Weights of a small transformer language model: 8 heads of 64.
Each number is 128 + 24 x the weight over its row's rms, rounded and kept within 0 to 255. Layers, rows and columns count from 0. Numbers have three digits each. The size before them is the row's rms in percent of the matrix's.

# down: layer 5 MLP down (transposed), 2048x512, rms 0.0325, rows 925-977, columns 128-255
# up: layer 5 MLP up, 2048x512, rms 0.0325, rows 926-977, columns 128-255
down925 096:120109140152168131139141158123128132138137115139132148118133143131120100095108119122104148147145175168142117132113156142138080139130095132141094137142112147150112108159151138138152166134176151160140166129135171114130105122135104130137118111164140104115147152165150138144120133159141091177104138135183152174066103111133118113114124120160125113128113159094097139161165157091105082104076
up926 103:083141118140123097126102095168107126105107105135122122120178154106131111140151103131111128128083147106086145122132091153110156109162170144107090105058124196108131128085083119150120101133124119122121114138128127161105147148128120122132136105144119155146121111120142158123102143130088117093138130149126137081117120147162134130105135134143114105141073182129147121121128139114137122108129
down926 101:103117122099096170085131142137153133110111108138166118118120113119128153128109110164139106164121165136111139088134122122113159118116111155114127155164085157104094129098104108110109168142156108125155145110139130088128126123120165133141096128146119178121164161114111125124137170125130146108108086097162132088118111091166132153132133144148159109105092147129167110104130170110134092156126
up927 090:087132129145111127108125183132109163131151131130128149141163139135113134135117135105167114122136112120150139165101132144098104064129111118132130148120119135145102123138084159137152066124137127142101122121136143124083078134113134099112104129148141151131117088132159147146135139124155134105157126127155156111087189123112101150123115122130102142135124114175121138099142156139140151097161
down927 085:109115182132111129103159110106120154109100142172114107162132100158154156160141141120175100108158142117126089118131100118163111096125127095162124099125177169099135139112144109152128175103126086137124143098151148115164133159074172110133125145121109136113164145114102119159085146148133123128131129109196083165121088124114156144116116113054130112086133103098142103156153112125080126149098
up928 089:088125127115126150085107117130135169115109122116130116131130147130150101089127161119124083140116135146099154103151145145104124079130144121108141103112106206145147140097113109098137143131128126102116094137110075114114133084145163136101143102122151138121144114121135093087096121145124180157159135140154092093120125116129138116140145122115162131116105076130125102136107144117095127114120
down928 087:138118094111125144103183128155127136125116115142136142118160131173140170133101096140123144179102094149165162138083138148132087144135118082151141075141142108118115169098130137189123157144153119149127131161127114121102112127145103112145095124088161165090137149144143164123150156169121116091121129155110141100130083136083111126121107113157103122146151149124120160136135142096086118166164
up929 097:163097146153117152112124110144106142128132156165163160087112162118112163137137140146155112161136150069140146140134199113090135127107138117156136101151117117138100123137142115085096123119137114150152126126146093177144148125158178117144138143122138165154144149129148102148119120128107144134102142132154142126112136142150127113117118115120130149139134139075106161118137132140107126118116
down929 096:156127111106128146149102071107117092116117180136172115098157110128126085159106152138133142145158141102138159128123148096111129099136119127138135151104156127122123143130125088063129128104160159111137158108145093133126122129121111094158131125096158081097114115107108156153116146106149127138118128135153122092115146136127158143165109165114105135119108156123123178176134143112107114115126
up930 112:118096108084183119132124164153130132127184168166093160137109168127146148125134124156139168099089098095121177114155145116162114137113211134092188199114110130168180161112133118108099121130136117108130144144147132148152114145136125143128144080134130157161096129132142101118150109138139097162149162099114120124135165124131106127124141154115128149137139105156128102091153158149130110130150
down930 105:092143059059121139089114159152164153123144166134093135112142146117153096111128108118132129129166141139163113140149165136191109143113145116123168150121108127152153087163141109159109145145133107076112106126136124114075102115122132139144130140103141171146106141123117121121148180131142090108123143156134122140153089128132114120128152155136145152120122170135131125084100125145139142189139
up931 099:077092156134134139125134151099159098158129189163110133111114134071153133080118151125146118094149130133113106140105118102137086143116166121116150170163126140128125148153186120138124121176090142106129096109140159107090159140106139116136152141113120135147130101183133105115092148137131109084148115107120115109104090121133127132149174138128144181107099115105154137153102139153174160108130
down931 098:104102120128133106138114134114077148120136138138105105109135167127126185098103174085122112085163139117161132153114092117105141130121160163122144114169159105094144141127133146089115148138089146120109122104156124117097118134117168083116113104123143164148123167164121132126087140159095126124151164092133106157124095153079121128124146141128165122085114125096114149126118141178167154144125
up932 095:111127132118159146134149079149130145124107119127150124117163140125141136153148141122121152115178098128123132159149085124128110158156146143108112143104143154118111126167101125145136128156146137140165087108144146147132131088111134100169140141170150139190117119101102124083124114098156140122102137139161137051143192139179079131134163158108129111113097113161087118105122135094116131127119
down932 094:098108174149190095140150077089148112165159139146125172110173117141146155109121154128118138137143108122100128119110102098117090134132140140130187138109153140104114129141137143157166107154106098105083118091102093154139119106107128127127156121163104081133109128150093133141158096114130101130157191114145122137134109121138137121087095112132109072104115135113138090093143161090074093166118
up933 097:155093136110091126140135138155167144120150129111112106144113146139101135092134132138148157183154137119156121138154138154166143138095137113155125138126101153110132117093155124167152144147150117137134148139168140126126104084136149112117130081154135121159118096157116135146158177129142148181130131104129095139098126136145123130153122102094148147132110062093164118122119135122147152160143
down933 095:134173132119123160137098147094112160129090098172181173106124117150153098124150119131133136097133137124107125170098127113130112148084111166129157137135150177134154138128108157123167125120138111138130114159138137099092118166072135042138123142090099112089141099114147119145107108125117121117090118136110145131087166117156121108177136121113111107136139138133124092053134122123123132089138
up934 109:149148121131132115097152117115093139158125104122164144103122139113166194120178098129118161191087134122113147121120090145100130128131110097132141146165117154158160134131134124083172124114111149166145125154188166168132093139148149131157145128173122164151119163139159105154121108151117119128095136129122127126117119162144129135115104133149143153154090125156113157158154106152110124120158
down934 097:080115114129169137171154144149083102119129164133149096125150134181157090096125149152109154111140094117168133138113094122112155148148124113103132105107138151123110143129099175136113111143119164173156121136120154114117091116106136128133165115104114120152106123136094134135166151165143090117118109148129141108105119122108133106162119123174100118147150171094137118123123147106153149107121
up935 087:096094105129164139104158115094145118148108135114079100078096121112144117157128136150143132104115140122107138179149136133127117157139139117138112103131091137166135112169163168144133110131109122117117124156115145119092119094171143142080136085139084115140130176148103095136135108117115080083115081108119088151128177147132115129113080140071123117113141146109120110129139150100109167206120
down935 088:136109077116120125140090189118098107132137144118115088159154135145134137127099120155107119135107178145125097136142091117144141144148088157116129128112117140149138150143129158122154115119128096120154110085131130150115168154103076127118151128115156119118135112123180122111141149172128125159149120142152163114140111143130129147139120113121096142174108103133125115179111134148101169107120
up936 103:120154147130111143120088128132111152152120057098137144108137140128115146139147092166100150148143158155166145147128136093132112137113169122140109114167137131100134168123107096099134132083131105159147144119104144108104109110111130141098108143117125082157119121081133144123137113149148100128081098151128127168108138107122119142086146152123141134105101101129117092163131115121139116115114
down936 100:111112123133160104142121169145118162141121151124135148146150132127141137134087132132090144152095159109149170159182181137115168131078112159160077105172116113122118117116077151137118157142106108162116116135147127099129106087163138118137110131144105155133123109155120143138152120128120129155102154130168152155113123172195117104150138145130117141145154119124159144097107118103133145144128
up937 091:141137105125121092110113155123130128154086146155120105157105151126112130110139130136134160120101117165100126144122113130158103119127161139124115165097173136116127118141111124137124133092152068133136155142124153162121118120149112176101154083080114100119126149172150148142090148146160156153119091142147085086103131112108100095153124114118116176090117131136139154121128093152127090150123
down937 097:083122135104125160150097142128133121129131169081162153148107106111155155114132156099169171132131140154129109182129109109098146108178134138154095105138142138156115130145148184157131183133110112140140127118167141139156148142087138131118115163111120109134146159138165156133120138132141154120136084151161106129126126147108171086139111129152129108137134167122149114112179162101116118118145
up938 102:147131168156156148141100151173145145153089142145142150151132095121135149102132113142137149097155118102151151141135148183142139173128136137123141157131131112132106047116148113088140156135132122144174104117157144084079131122146119197142159128124137110165160095127170113134120105129166156129138121143119149132140143139149097122127097111116136160150156110116175098151072116087101148142156
down938 095:074148115099097148114134139138175161084153170163134125101166070118114144168127109113111063120110129134053110124127123111114126119133152141128119147136127120161107142136119141146149120157128106126063135161122139131083141129155113157177123155113132137133109091159182116115094102126154140158146146134193135112176124098126123089149133128106100170118131134142140122140116108168081177086106
up939 102:145149115179121139181169082080114113101102125120120152133151104136114112181123133142121076145098147137165124141142147139137110155106101119151135117149134143100152120125127124089150144166099126136137145181101105155135166158125156119127081165081110166164096128101104121097109151114125118137131177119162137093135178141129156105145136104100142153105123179126139098135112130156125154139202
down939 102:123124127119098102096131159116096101083109163129126104113100140126098127108091119125110147114121125096111151124110148133179128112080107091156143105095142111134151124141121105080160130147114093126099171141133065124110055120142136111094146138093141106132110181144135103132140132117094133135163138106099139133094091146114108114138140098171162132091142125155136070151131129106090129102165
up940 099:127167168118154100093139133123126173136143125098148130146134097124112102136158125133091142129116140130107149100136130167130144141146108174125185139124138106112110129134120069137137079141145104136115108132108133105116153116146138115112133148125157137127097117109118213098097143142109126167137139147097090092133110118118088164136140123115095151153139129160110124122130087102123126113109
down940 103:115157130090135146126132140155136197131125133121144132125129110118080122157131185127100113087115146098132114079117131129107122127193135142148090104127131123125131109124109137171160103137111140132101138144124102093151113170131142120129143126155132121154134118099093096141123160119134123123137116081116128109164148180150125126141133155138114119112109138155109116151140128074103132153124
up941 091:131124166135078117099143118173145122147092136136154128155094131151096135104063107121146130126161123109153127098111150142138150104131119139117126113116078126138114126118095125116094070129164132135136083128110104108140115166110109144112141090118133097155119152139115145147136143163143123126113092096125147117136095123132118107159129154162176111126138102136131122113131122108169135168118
down941 095:139085148125076120157166082168132138155114126132151147148122126121154138125133125052130144164131112078100126144143157134093142115147175110195101127099092120122111125140132110132148131150120136109168128136119146168143140149147114120117148124110134069107093115121144138138158124136097100133125134090155132115159117140102120091128150109111097119136110139127144143151141083134110124073085
up942 107:136111145156122158105159128159166133108110109098163123189130123110175135150125106121129157146128133148132152143166131134139154166177152108136119120130144125164118149169098157150121085111143145146165107130156071147080127106131137159151169119116131097165105130101168189148136137100125134176174128128186128109116152152146093144119121152132147131106188166122088155129153131120086142136164
down942 104:119119162163145153144109152159090187113152145137115112160126077112135096133098194111079150162185118131075116114145142147117111125087167096083082111173105151173153145141115110137148110144083125108105141155154134117123079093112146195112133155096080116134128095155139161145117162149113119105104104129120108091151149126089148132136171125097127146100117149115140133109156096088121151115145
up943 097:122127108146172114136142125092136120129137151153138119133149151160146133117077100124112132176086125087164168113121113111099148120174108129139112167174119114119119170126111140122089143157118132114096120134143113145140134147124124126108153141160080119138167102122146155114152136108145109136124152128153104077110169135095137135102153120123121103137124152123129113121181135107141139105130
down943 099:122118101121056136108127097112135122148130119131115172110097140109114117134109129172144141155089123166104122089113092118118137122106149123157120142166121115114120134122050134116132152098134137145116125114106086159141158160126107108161141061148069130125131089120093096100136083145155128123091154116177098179101143115124116123168122153110129122150105110115111144132138128131134134115158
up944 083:118134142129135122177110142085116159135192159108098158109120144133108140148193099083150149122142179135097143109142077158134141091106094126099142116116135132134143075169169106128104148151130092105139115124136141117114141122152110115107158124101127123116128127116123136152138111124154135143138128106135092126159124154133105084147145132120111114130104127107131117095114143087082111171080
down944 090:143096124156131147097149091128074111169130148138139080115131139122081117111125152093117109128105113136138129159123125134097142154153088158119137109078109149155115140140076109120138129124152130156118159145119123133125141161139112120142124116148155146128126116138145143149127154147101098114115137155135157132171113153156175160130179104115142150131115095134116118132123124108125114115118
up945 094:110108134133141112133118150134140105150125129199125124136123092157103127163105070138110111100163100129134184105131123133154133105114163115129125132138135110133148136115131135157164162091124115173153111132143133125128140166125140138153109167111138130160154090129117116172111126124179104091129151088118091096144107094138123074121100152132106115126128099136091136119125109109162174153139
down945 094:120139106118156151127115126130154154173111075130122083147125131140109171125153129112132110116125123154136163098108121145135094127158156138106156142087135131142140136159137124177121143094149120085125125109123110109149133146141148097135121098145098188077139133138115117135108113146128139122110114099128113147110155136154119184171106134142122107104140055123165144077124154117151157136136
up946 087:161128145132142104108097132090140116106125159140155118108124092155103157090115131090115154133081117129183127102108113124138144152116134163112133141144164097156134144137102113164128130154124150140120141121074130170144152104157137099141141113140124097132147155155178130168107110149166137133111126130124122181146136154128100085115151126114143140130099140097152109137130093125115097125140
down946 090:178106150120091135113085127119095148147114140149158140152130133117116146145147147139086127131093180135099107117115081104126142113122097142130138165124164142135132113094133138150124128150117129137134144143074142153142113095124131110158153068083140136105172120117125090110148122130115129113144100132145098101136128146162128106112086119144096125096113122135126137121139101192126165084118
up947 100:156140115146124083153146091136121094129180133134111147198100187120115147106090124138125146120190146084150094137130138138126115098124145123119108104139125146144112131119171132103114128094132099135105129155085158131124160139146164153133123111082122140154119113163162142121120114109128164131158109094138123165153128108131122168148104147104138141131098105162119085144083177135171141112155
down947 099:122118105172075075139093117107088158123109151093125138130134157163134142124110124119127109150147171170160145123134166118143114157129143160153069145108113087140145088115119169103159125137179093122093107154102115111115147119156102108144148130118118134136080144142093112122095120160133127127115156124130146117108147128123094137122103122117151178097095109132124147127150122111132071111121
up948 096:111172137155116156109164142147115144131121131103128112165128099144124158123144093167136147117114144098112110119146136111164166152147161141126110139141146122110120160115125151168130111105081132151145153159157108106103142130146125101120085149078150101145085115122131152104182146137132103119114096134125147111109132109138105154061175162086139121152082134111142092095146124095135108134161
down948 090:149162105139115127098130103056148144094124141167143167119115102124141099095094134111132145117159156138121104116140150140100109108178178141101144116110067140056102111142129157084129115162174108133114148152126129163137106095099110099170149140103192137107150135109135134145129120127133120123113060103153178113127115096141106150124157082095128121115135109125158114105122096144102186135138
up949 137:093117120151123192129151118107144130126121157137144081139149138061112133045163163144167125114157149129126139116144149183163152111137143135134130140141139165141137151102102124166136110166154118094122119100100100129114107112090175122110171141148124124115111115148135148135111103127119129161105142122148128136083113119123120113145158168131159141099137143113124108164139130127136135119142
down949 148:096149110124171166141128133082160138151124156113150100176124083121134160063163153100116108124154133117135148121120128229135125100107162139105123117133173129106153154173089146116128118193124136126126150143133067100159148115117145130119113160175149151170090122084142131140119120106113103110099146123112130130103140123144111098121145144123136133114129077101130096132140160151142146139137
up950 102:101146166125121144165107125126106118125133174128118103119116144072132131154103161102140141101128140085143145158124158163117146098131120174179156128105118116141080120118153171089127111144112134107129128139174108116155144103118165114129159122150136134145116099125113114102101119168140127107153167171154142114099107160120108134139141113143151112102094102120136136133125125130114125155098
down950 098:134110159121101124087079161166131156130127114121131120098114129125121105112099147126083168109095124089118134142136129157082077133117108143130153118118129131127063103148151108163103135111133183126128146138150111135129145096162178118184125166134134116100128120089133112102116107095106120156105113139159147094147097142132133095138129189120105131113139091125125111139095117112110128107067
up951 100:102104098096121089155120112155109131139135132121125124125115099132160124113126151142102155137178136098166084144157138138084126163119138145129096160124121151056111124112104112170108165165121148098137139160094174116093121137160110158130121156157126118093108095155161135092166182075107145125093152101177126129121116166140126150094111128074137108151120094156131119161075133072158084133161
down951 096:164135125105146115137115100147101142112096115110135081128182149119087119120128154122147095109139124157111154093110128125114103114129100111145184144101145167092149121097129057108142134121142127078122105135135134129101156121129155129116126138114106131151107099114104120104149107165167133125166132141141123105076097138151193140115112086139160136109155094163118133135158101165094133131161
up952 118:154135130093129124144100124144098103119220122151131173120168166147143146124134122103094134117124170107114112089125151170123150135138153139149154130145124120132122154145122130124160114125123138124127078152148120166109163162112143123129096106125155131133105163141166121137128141152109130093135179135116144157112113150090120157141131141158136161143125110140143077147105125080158113115139
down952 123:161171134112142151133085130118131152160176093115082142103114138097129109147120148114086095084158145134120080105119128168147137132115120122156160138136156113151093110113109154130131117116136146124120130153152096135106145134149096125115108127145103161146131133097136113105141136123143141095101192134119166151143145137088151093119164124137126145150126116127181016124099117128138103115181
up953 094:133091103136158107064110147125202088162115131150104153130154163096115161139123134112133093127091129160092150138152120116110109134113089129181078103120102129118154126162149145140091150154138081145112097127118135117108161099107122161109124123141092151116116150113116159136100176099090147099143136180128157148122167138137138119135185134113113128119148131096099115116123115116134138140142
down953 093:115069161135166114126123132132129142068105077128133111114099121136079162117147097171136118134089176144143109152118110133116135131146138127130127161131130081111097114147126173136145150157108086099146088140116086156094160134099131136166136105102105118124142116152112163101145138140115138159118135133118135123163131119123177110127133145160141118114168130126113141146136069128086099141118
up954 096:157153189138091068122124156150162160114084088156162106127129138151089105111149117137122118119144164131121111097154140141101108105138129136119146176145139105103096136089130153166090118130100132120117100180082136127095138126110134117157151118144124123142149116126140139117122155122131166108144114145144133167136101115162182127130124154144148107156137116103144148141122156137099089209096
down954 092:161123166150107189154133120108101150131181105100116148112143152090115146127145143148116141119117144152145095169118105143123106095124094139151131139123110112134169143138137121135109104115107121151100148128145134113133124153086136121088107089107148128132122142125127123137052141063139161110122108128161141140119151085119149106146124093106168128115112142128093137105144129145118100128111
up955 100:141103098172127138128162130098120109120097108155145165106094113094147099146081122100154106121097137120144138101142182096134124098135139126116141101136161134129132167125132116086086100161107118095108135154153134105123144197179092127139126125119087149109130108120124147125130140140150159135116142129167104115130148123120159172149139102071201148127156106148093111141156139124117099139118
down955 097:122150172174062149155112160134126114149127110139110103128106099090150123140102136102112142117134142096117101132160148137124081188100092126141085130121128124128147097146117126125129091144140135121145130117151104132132096174110135081090114113100135126130171149121140089152128125137187141125133105161104105061149137095089086100130143066119155160142168107140081097149170144107124158191147
up956 099:165149169131119084154168130145143132164128150170112153139125170089119135103171146141150094123127135149099082156118089151120144142086158128116117142144147125150136122112117097138131115121084101130097144083137163191118103141158086155138137120136132164151145146122115130121115126081115156157063115139133127168135157104142128099121141127145130157133135133127143138089138117150147124081123
down956 099:129128089143129115137148133119108133104110117108151102145099162136143125136101149133137126138141127206124126155212112117130130140098136154107096148109155114122108130148109179049122169120127129105104118083151137125119099112128132132172124128121135130154123113147098106153141145129127139138112096148116132123136134100148119118154121172115106152186127087130159140145129149079130132083055
up957 112:143137124167112138130135135133174121124138106141174134148081176118119166109140084155133143133096136104172113122114121167170140118156155136109087126111132115098136143114137163140182117150128151103127102118106130115153164110118129169167141129119116161130124137147149140121133128132113144149131120174174102115108154148164140125135146145143118124112139138094127120159118122149152156167107
down957 107:147107101140131138097140128126158089164131123152103119123071146115124159111114137159086112148121142128162137134124163166139139109138121110140120079139152091110112134093162101164142121123161125088161103099095100106149154147105109129178149119148097076120096121145119099167122146139136161140133113105130119118151151112145122174129106163108115157100139114109116106181141153115161111139098
up958 102:146131117124110149120125161075131139167157127124106130180160118137147139114110152121105144153130112121100118115118108118083166140104150142107143120101128135145137119113132102126149157162151096160090151139154138137140164114125099123143107166117125149148144162084146145118062142095128141119101104087116118130133087137149173127083117119140154099151133131124120131125149135138139142113146
down958 102:115150093177154148183095128094114146122143143121136112126133126116118141131160065141139139127111177150114157154108123159116147113133164112144114128113149105167155074086090169123110078150091179125135138111162112136122095140092126159113125102135123098070108108115107129117089140141116127130115160137101130165095140110126089157151175108107164123078171115148091136106131107168148043098103
up959 103:136148158087134119113134135132104105124115107151134133146136119141097143143114144203077100126131098103162158117147146161103141152106104081140164134113107145118129115153160135166155174137196097162122117181165121149160119103173103128089089126093130136124140135120097120090134135112105157146147141152122139114156169130146119128143138127147077128107138095142128115140147087160127164069134
down959 105:112137146141074110056147109127117122102109173152114114133146148125088149148138128126134126107115139145155127156075059150091122166132095132106107156077139091158144101123110099142158121127146176130147108161124141147126100185164095156112125138122118112114101113098122130139163121156101101103129132128145091110154158136128135121138148120110145147083142145129138098082098095123128132121157
up960 096:147124145118125135114149138149122126144121110173086117094126138113100138115126135110151122166108103184148102158179146111084120128145120118107110109094124124090106142151111096096178130110149096119130105166118134139131088130139156107093118120091162101175117133129128143173150105092126152110071151172118139093134090130110148143085115120099112149123141133133098124123117129166158156116124
down960 100:138132131101122086120154126131178143094126136122110141108148127170074139140129128127126129121143114142141156108102136152100125082141156064119104123146087114115151136152105102112158114141146131177078083115124140120114133115143109099129153153150186142112158129130100119176149170099146141183104133181112079124102122152104162168183093127135128086148158126091119129150132116100117114133189
up961 100:148117117138145157134159120147115139125111143174113061129108078150083151114117147145132111160134120146120175099138104120111177138109086143155139117128163139158169160127125147142110133158119104118169107134152093131101126133118154172120117120131123138128134106118119156164155088131130135118105167116111146129143154094117097073163134156129141091132145146128115157129120146114115122145120
down961 125:105141153122092120142139129135134102150128119141155160114148185125168138117138098145127147087135139125137094136122163133145114104141156097097146089115093121109105101121140123109131097128107182142068143154068148108140138102133140101123145120134121152146133166140146108081142149115154105112147117155157090113133111177153156150106136115126158166151097104154166056120130132111124144107123
up962 103:132125129119124122139160122118115098136127137116163081139124154132127148090145108130143182162167117104116177134122095144125125167088116142149143085120119145150166088103138105131132152164118118159128128104151161107139131139147166146130171152116091135104137154089103098084109123093213148091132170132110126132132139118142139146144132146123109180076161125115159128108077131160145122148168
down962 101:109121144149118163117108140117158113149140158129139147135146147117146126094129094090142107127108123142117127166109086112130105137116109143135105136128125162105156090158150155151142109126155141151153131115142135107146159109131145129145126151129099108109104130134183155130114143112120142106119146120126053156116150111135142121163141172129086145166105139160095142086093101096114111122129
up963 096:120139109125104170107166145130138160126089125118122114131142122178166137128109124121124155102113144126081177142100086081138091101146118130157131153093084119148151117131173113114137139103103115112120142129103070109131129137102150092146116140139146108103106131137122128145085123132133087136129123129125132154096119142106135133122127193121117139119137133114151173157120170095111114148133
down963 101:136124122150107096130108083159127173129119140133110157131120151152139133118135146131135082106137117147138121143090132127106137117168121133125126129118141137108093156134106154135143128108103138139096177140150139144136152143155151164128167103097141121127085132130146123166134102135090150123121131136105076138145100145143146171079121143097127154132134105121098112094108131111118115142104
up964 110:068151092115131146132108127146089144150156152114122132091106076119120142164111121121132136137122149130117089119126130123117149122133160110108109119098105090118154107104101130121126167144106126154101149147115119135124099116118139131154114092159130141136151126123122113076164127199122158108149120136170156146166146151127098117127150167099091135155130128126103146143116136108184127105102
down964 096:119111126152145105141157113142095113154089147105158136145167146101131090127166120104080124172111109120092126162096119120141104150105100086136122125174150158141166127095137130103123106126106155105164114152151154079095104144128151151169132182118162146134152144136129134101135117135111159096127161136141143153106097090145179118113123106162139122129106103169127132096119099149132154152157
up965 105:125151164096148112130134126098136127084132114122087170134175138131167156099102123112139137107127101168100103141102137116110128118163139127125141138152137091110134140112161111154134111108132108115139082144141160102149155135127144064136159155177084140125137109121128125128134136163138155128132108179146154115090191196117114137119108142137140105129141144156123151124157159115120076158172
down965 100:146145166163146110134129105066167183139125119111121141131126142115073144135151123095136130092086129135151150130148125142137114115115080118131155154125142118114173105142142111114111121094128118105164134166128150104159125147099114129160129144120145129131104102137128095152154121104126117080139111150149127105115121090173133107111140123143117144135100157191143114158149124153134121122123
up966 094:121121128129110158167148142114166144113133145170135150088154107096112135142128125102108155118185131114122120127060172113153100136143155137121160083093095132121135098139119152143132172161095093161141158134148114143125130131123120119107093099139143122104139136132117114133134140125138135184132163153086101132112119135094151103168163223144128181124126108133175109126160131106124105141147
down966 099:067122196118126187173147123168096128109109130125108111141152153123139150139130162137134125124144103126159179152125128134158148171112158132119138133138132130192157126112113148144134130139138096149144145091126125151097101135096116076116103125125101135097114153104135132129132132173118169092103108158101125097150147123173165127152154171160126159142123131157127126116122145132118151116122
up967 109:139125111134127142134132166149093157106127165143164143071140177139128129154137113159131153150163122124065154125155149124156188152137144110168160132123156155144130157150132130088143173163140171097126170152112155095133151114099126118143146147145187135145136159170106115155149112106106121148123132150140166108102145075123174126124147096126164184103134089170118140150153149131153141114111
down967 106:160162105113128175142155106117114122119112165144158156132086110123078157144103093153132098155116103124105141141119134111113115129095077120181131112170108158133149111144135124111133136116145134101139100151113139117083120096111129092131145110116114110123141122124155134123111114140109153133110156174142136129137157082139174134142158083135151130097119096115143076078114120113071133138105
up968 089:100153102153147119134096115181136129126163137121134111138162134159154099114117119153127113127118138149082142127103124147160148115141122084126136111091189132126160132109100148120148105112109191145141107140092127107152176141175119092118153111112113123128146111161163139155146084157146133127164158130113117087116135181116166136121155126206123133099130115120142116121127139121143137141097
down968 097:166166163138143117141154126161115154100130127149152091131108142154130131111098114138141061117108125107170120144102121140117139108111113093121143085125128115091123172093141163099122165117107156142116119133097139151116175086106090139147112119078109136130130146094098102168111119136118123100138152137117095119131126150096155131128112130152131091120140087142105115113123116101099095115118
up969 103:124155140121148120175112147165144150103194091135132130130128133133109166169102152091196121120129103140111096114126132139115175098119136114157124138143142124137130145147072134100144094139121119149059154114152071121154123130147140082095135114138177087144110074172119093141075154142151117123144151120136165109146138131084132138098182134131108123090164141117170126120133095131093145137135
down969 102:145083147138115118131130146150147164154112141114154095122094121148074158163086115112091115141175102131135105123166103118144162137139092157136115098152143094101154133163123108094135111145128113105134089077165130134121147149110113089124138132136118152118114123145173093149130064144150164106177175162119132173135119150091175096104092161121113085093132154141134130109184144104132160130145
up970 097:102109082116121100141129140094143169175150105138161118164157115096127104076178127143172128089115130123154124139107157165134156107106114110141094125116102107136091124141143125147183145142095123161111142092174161121123153115104096130149137092107127155148108163152097134127120163127159151123136169115159098124101107126111107088091130130126143138087175146140139104163138116140144142096158
down970 096:109101119087116137130144121121139093107123100098172184163152142098141087102130131115156094117074139098123151141154153150100128131130140124113120122191145142148094146177109122104154107150148150155090156150069129108149135177130146140123117112157144114153119151157122147125130144083130105095094083120116131155164140072125103123124134180133128142071103124136090125103146113154119130142152
up971 101:116148104142180130136128141130125082093157142128117136146110139132104105198118175142136119113135115144121095105149149111110120109103141135132153122136135148145139136114107150127113098129155107197134150144169126122136157127138141124171066137127105132144132094162133111150102166080103128136156108138170179112139120170149149132149145136151152147130134155125148114144149105108120093126125
down971 099:115149086140123150145151109143150077129116158158144083122133105147171115107124101143203144149120103165125143114131115158159127155151158129117139101138141114169129133164134215147047127122105128104163147128112123097129125089124053127139129135127153134150148126194101114138090144135131091108110168125121130128133113135138113104122114138101147135150110072138141098142127149113160125092105
up972 104:140140112137147131166118159082124145116111128140101129097145170142120105118154133170117129138101079110138133099160142120110150126141120098157094102120122084158124135120123121129086096047123095118090129122169154135136173146197117112126128141141128121149114131116104090131135193126172161112146124116122118096128177148199117102168128144139120120148113148152077145143157090144167135094161
down972 096:127132157113121126089140156127152136128127174092144168184140140113101141148094116127124123128112151161132154121143096154104139106079111119131147111135125124145124132149138123123120119097112117096134115126128083194149114124154142112111133162194138173122146087104138134142097107114142081113136098130093179118083117134152098159136118097097107158148161106123134148104148131111164162128099
up973 095:100135115123103158120115141109132104140136146108152144101097129090145121119160199152119124125138166120092125161141146162141132116134100168160118139165110184131090097113129102122091118099113093106143147135142107096144161143146151083187106123112108155112156143085165115105161166113118168153114143103168105157147162119132152054152105116119136140130118116083126147112123140110135160131131
down973 094:140113157107151157112154093150085124159142140170153125122131087148157139124166103114127081091145108148151140107139113119121151099126150105092092108154128178129114104089097105118132161113127129114132145126151117131125138112124120153140150133152086119066127130140173102111188103136131161111142133081115161163108132146133130142132172095096092135111092149110131082131149141085152146126130
up974 096:166158100138152124157109086121140120155151142079150131094112107119104137092133149132130083135106134143160095137136144130146133116145136135114120104133129138093112113148127075098113157107135127129156110141086144153124162097084137142136137087105120112124120087125122141133123143169140068148114113141123164112144116098145134137148152138099129118139122128126132166111094109075069135167134
down974 087:127120150195127138106114129129119131133146129160155109170093088176172118120121133089157150110083173124104121110107091127171133133091127149141131103117113115144126131110168190138146146130159094140100118130143081125119104145157141150116123138161118135135098132106085149114118125145155117157167134113132140126120174119108138152131110131151135137104138144089136134150151177159140133114150
up975 097:128124111154113138116151121132111068128083191171087119160131124134118154067105144093132125098147142122160083169106147130126154168149157137129140093153140102103051113162136098094121131171121137122105170133161154102147123129126112144146163165151118198123109157145092107150120134133092103122165067144147071130159150101117122095114158073120126104129103125112124123115176139148144098122161
down975 095:154127154138087141155131106153072120129144134158167070120113102133150091127064159155142149096117135115122098156111157136076117157097122129132119173091110106154119178189098121131154157159145096117154160137092134127147084167114082106143125114148102125145098139116138092123149135129142188130131116137124141149135099126104149121113122130121143135141137133137138122124121145150114143121130
up976 096:074140143187133115114135093141117107144144121132131140137111104109121108131129118135094132153109093113145130144173138123120132126117168147162108113163108143172174170159101098130094113120138117113140088145086144144104102102118183156139114135133107117148125139111114150132132166123167094152143166118124152137130131105110103151124107147125141131127107145150124125088126115116135163125112
down976 097:108097140117155105090111114146092095140111103144090147121128138115180092142154132138105158128122113158136075120147119128153131163157108105180133090093136139107138121149117167160131091115169078117146118128127151097199139136158142120125081100143099084096101117140119122126104176109130124135170121105112147113144120143158107144128087134152081160104153114113094168153139162150157147149147
up977 106:157102105138080129133117138139138158126108111115139122120102165109143119118163145101108116146145149129133135137142122112141128133153145134121137099168084132118133124102140143105186164186133118120141117152166137097123119129123099108118153129146146139145138110165178152150149139127159133074141120128158083115122118125114170091147145127112146127117106101132129116146164121149155165139138
down977 121:102128137142171100135111139123105077099144145163141149156123108101141109142136155099109139114145162106130154150153117142092094123167125169126115163151127100179164167118114139115130083110086143163151142106147122135137108140119116126122133148127152134129107131108122135122122092156113159181108094152109118109105127147133133115113139131141159155116142093129092075092129157124124158097126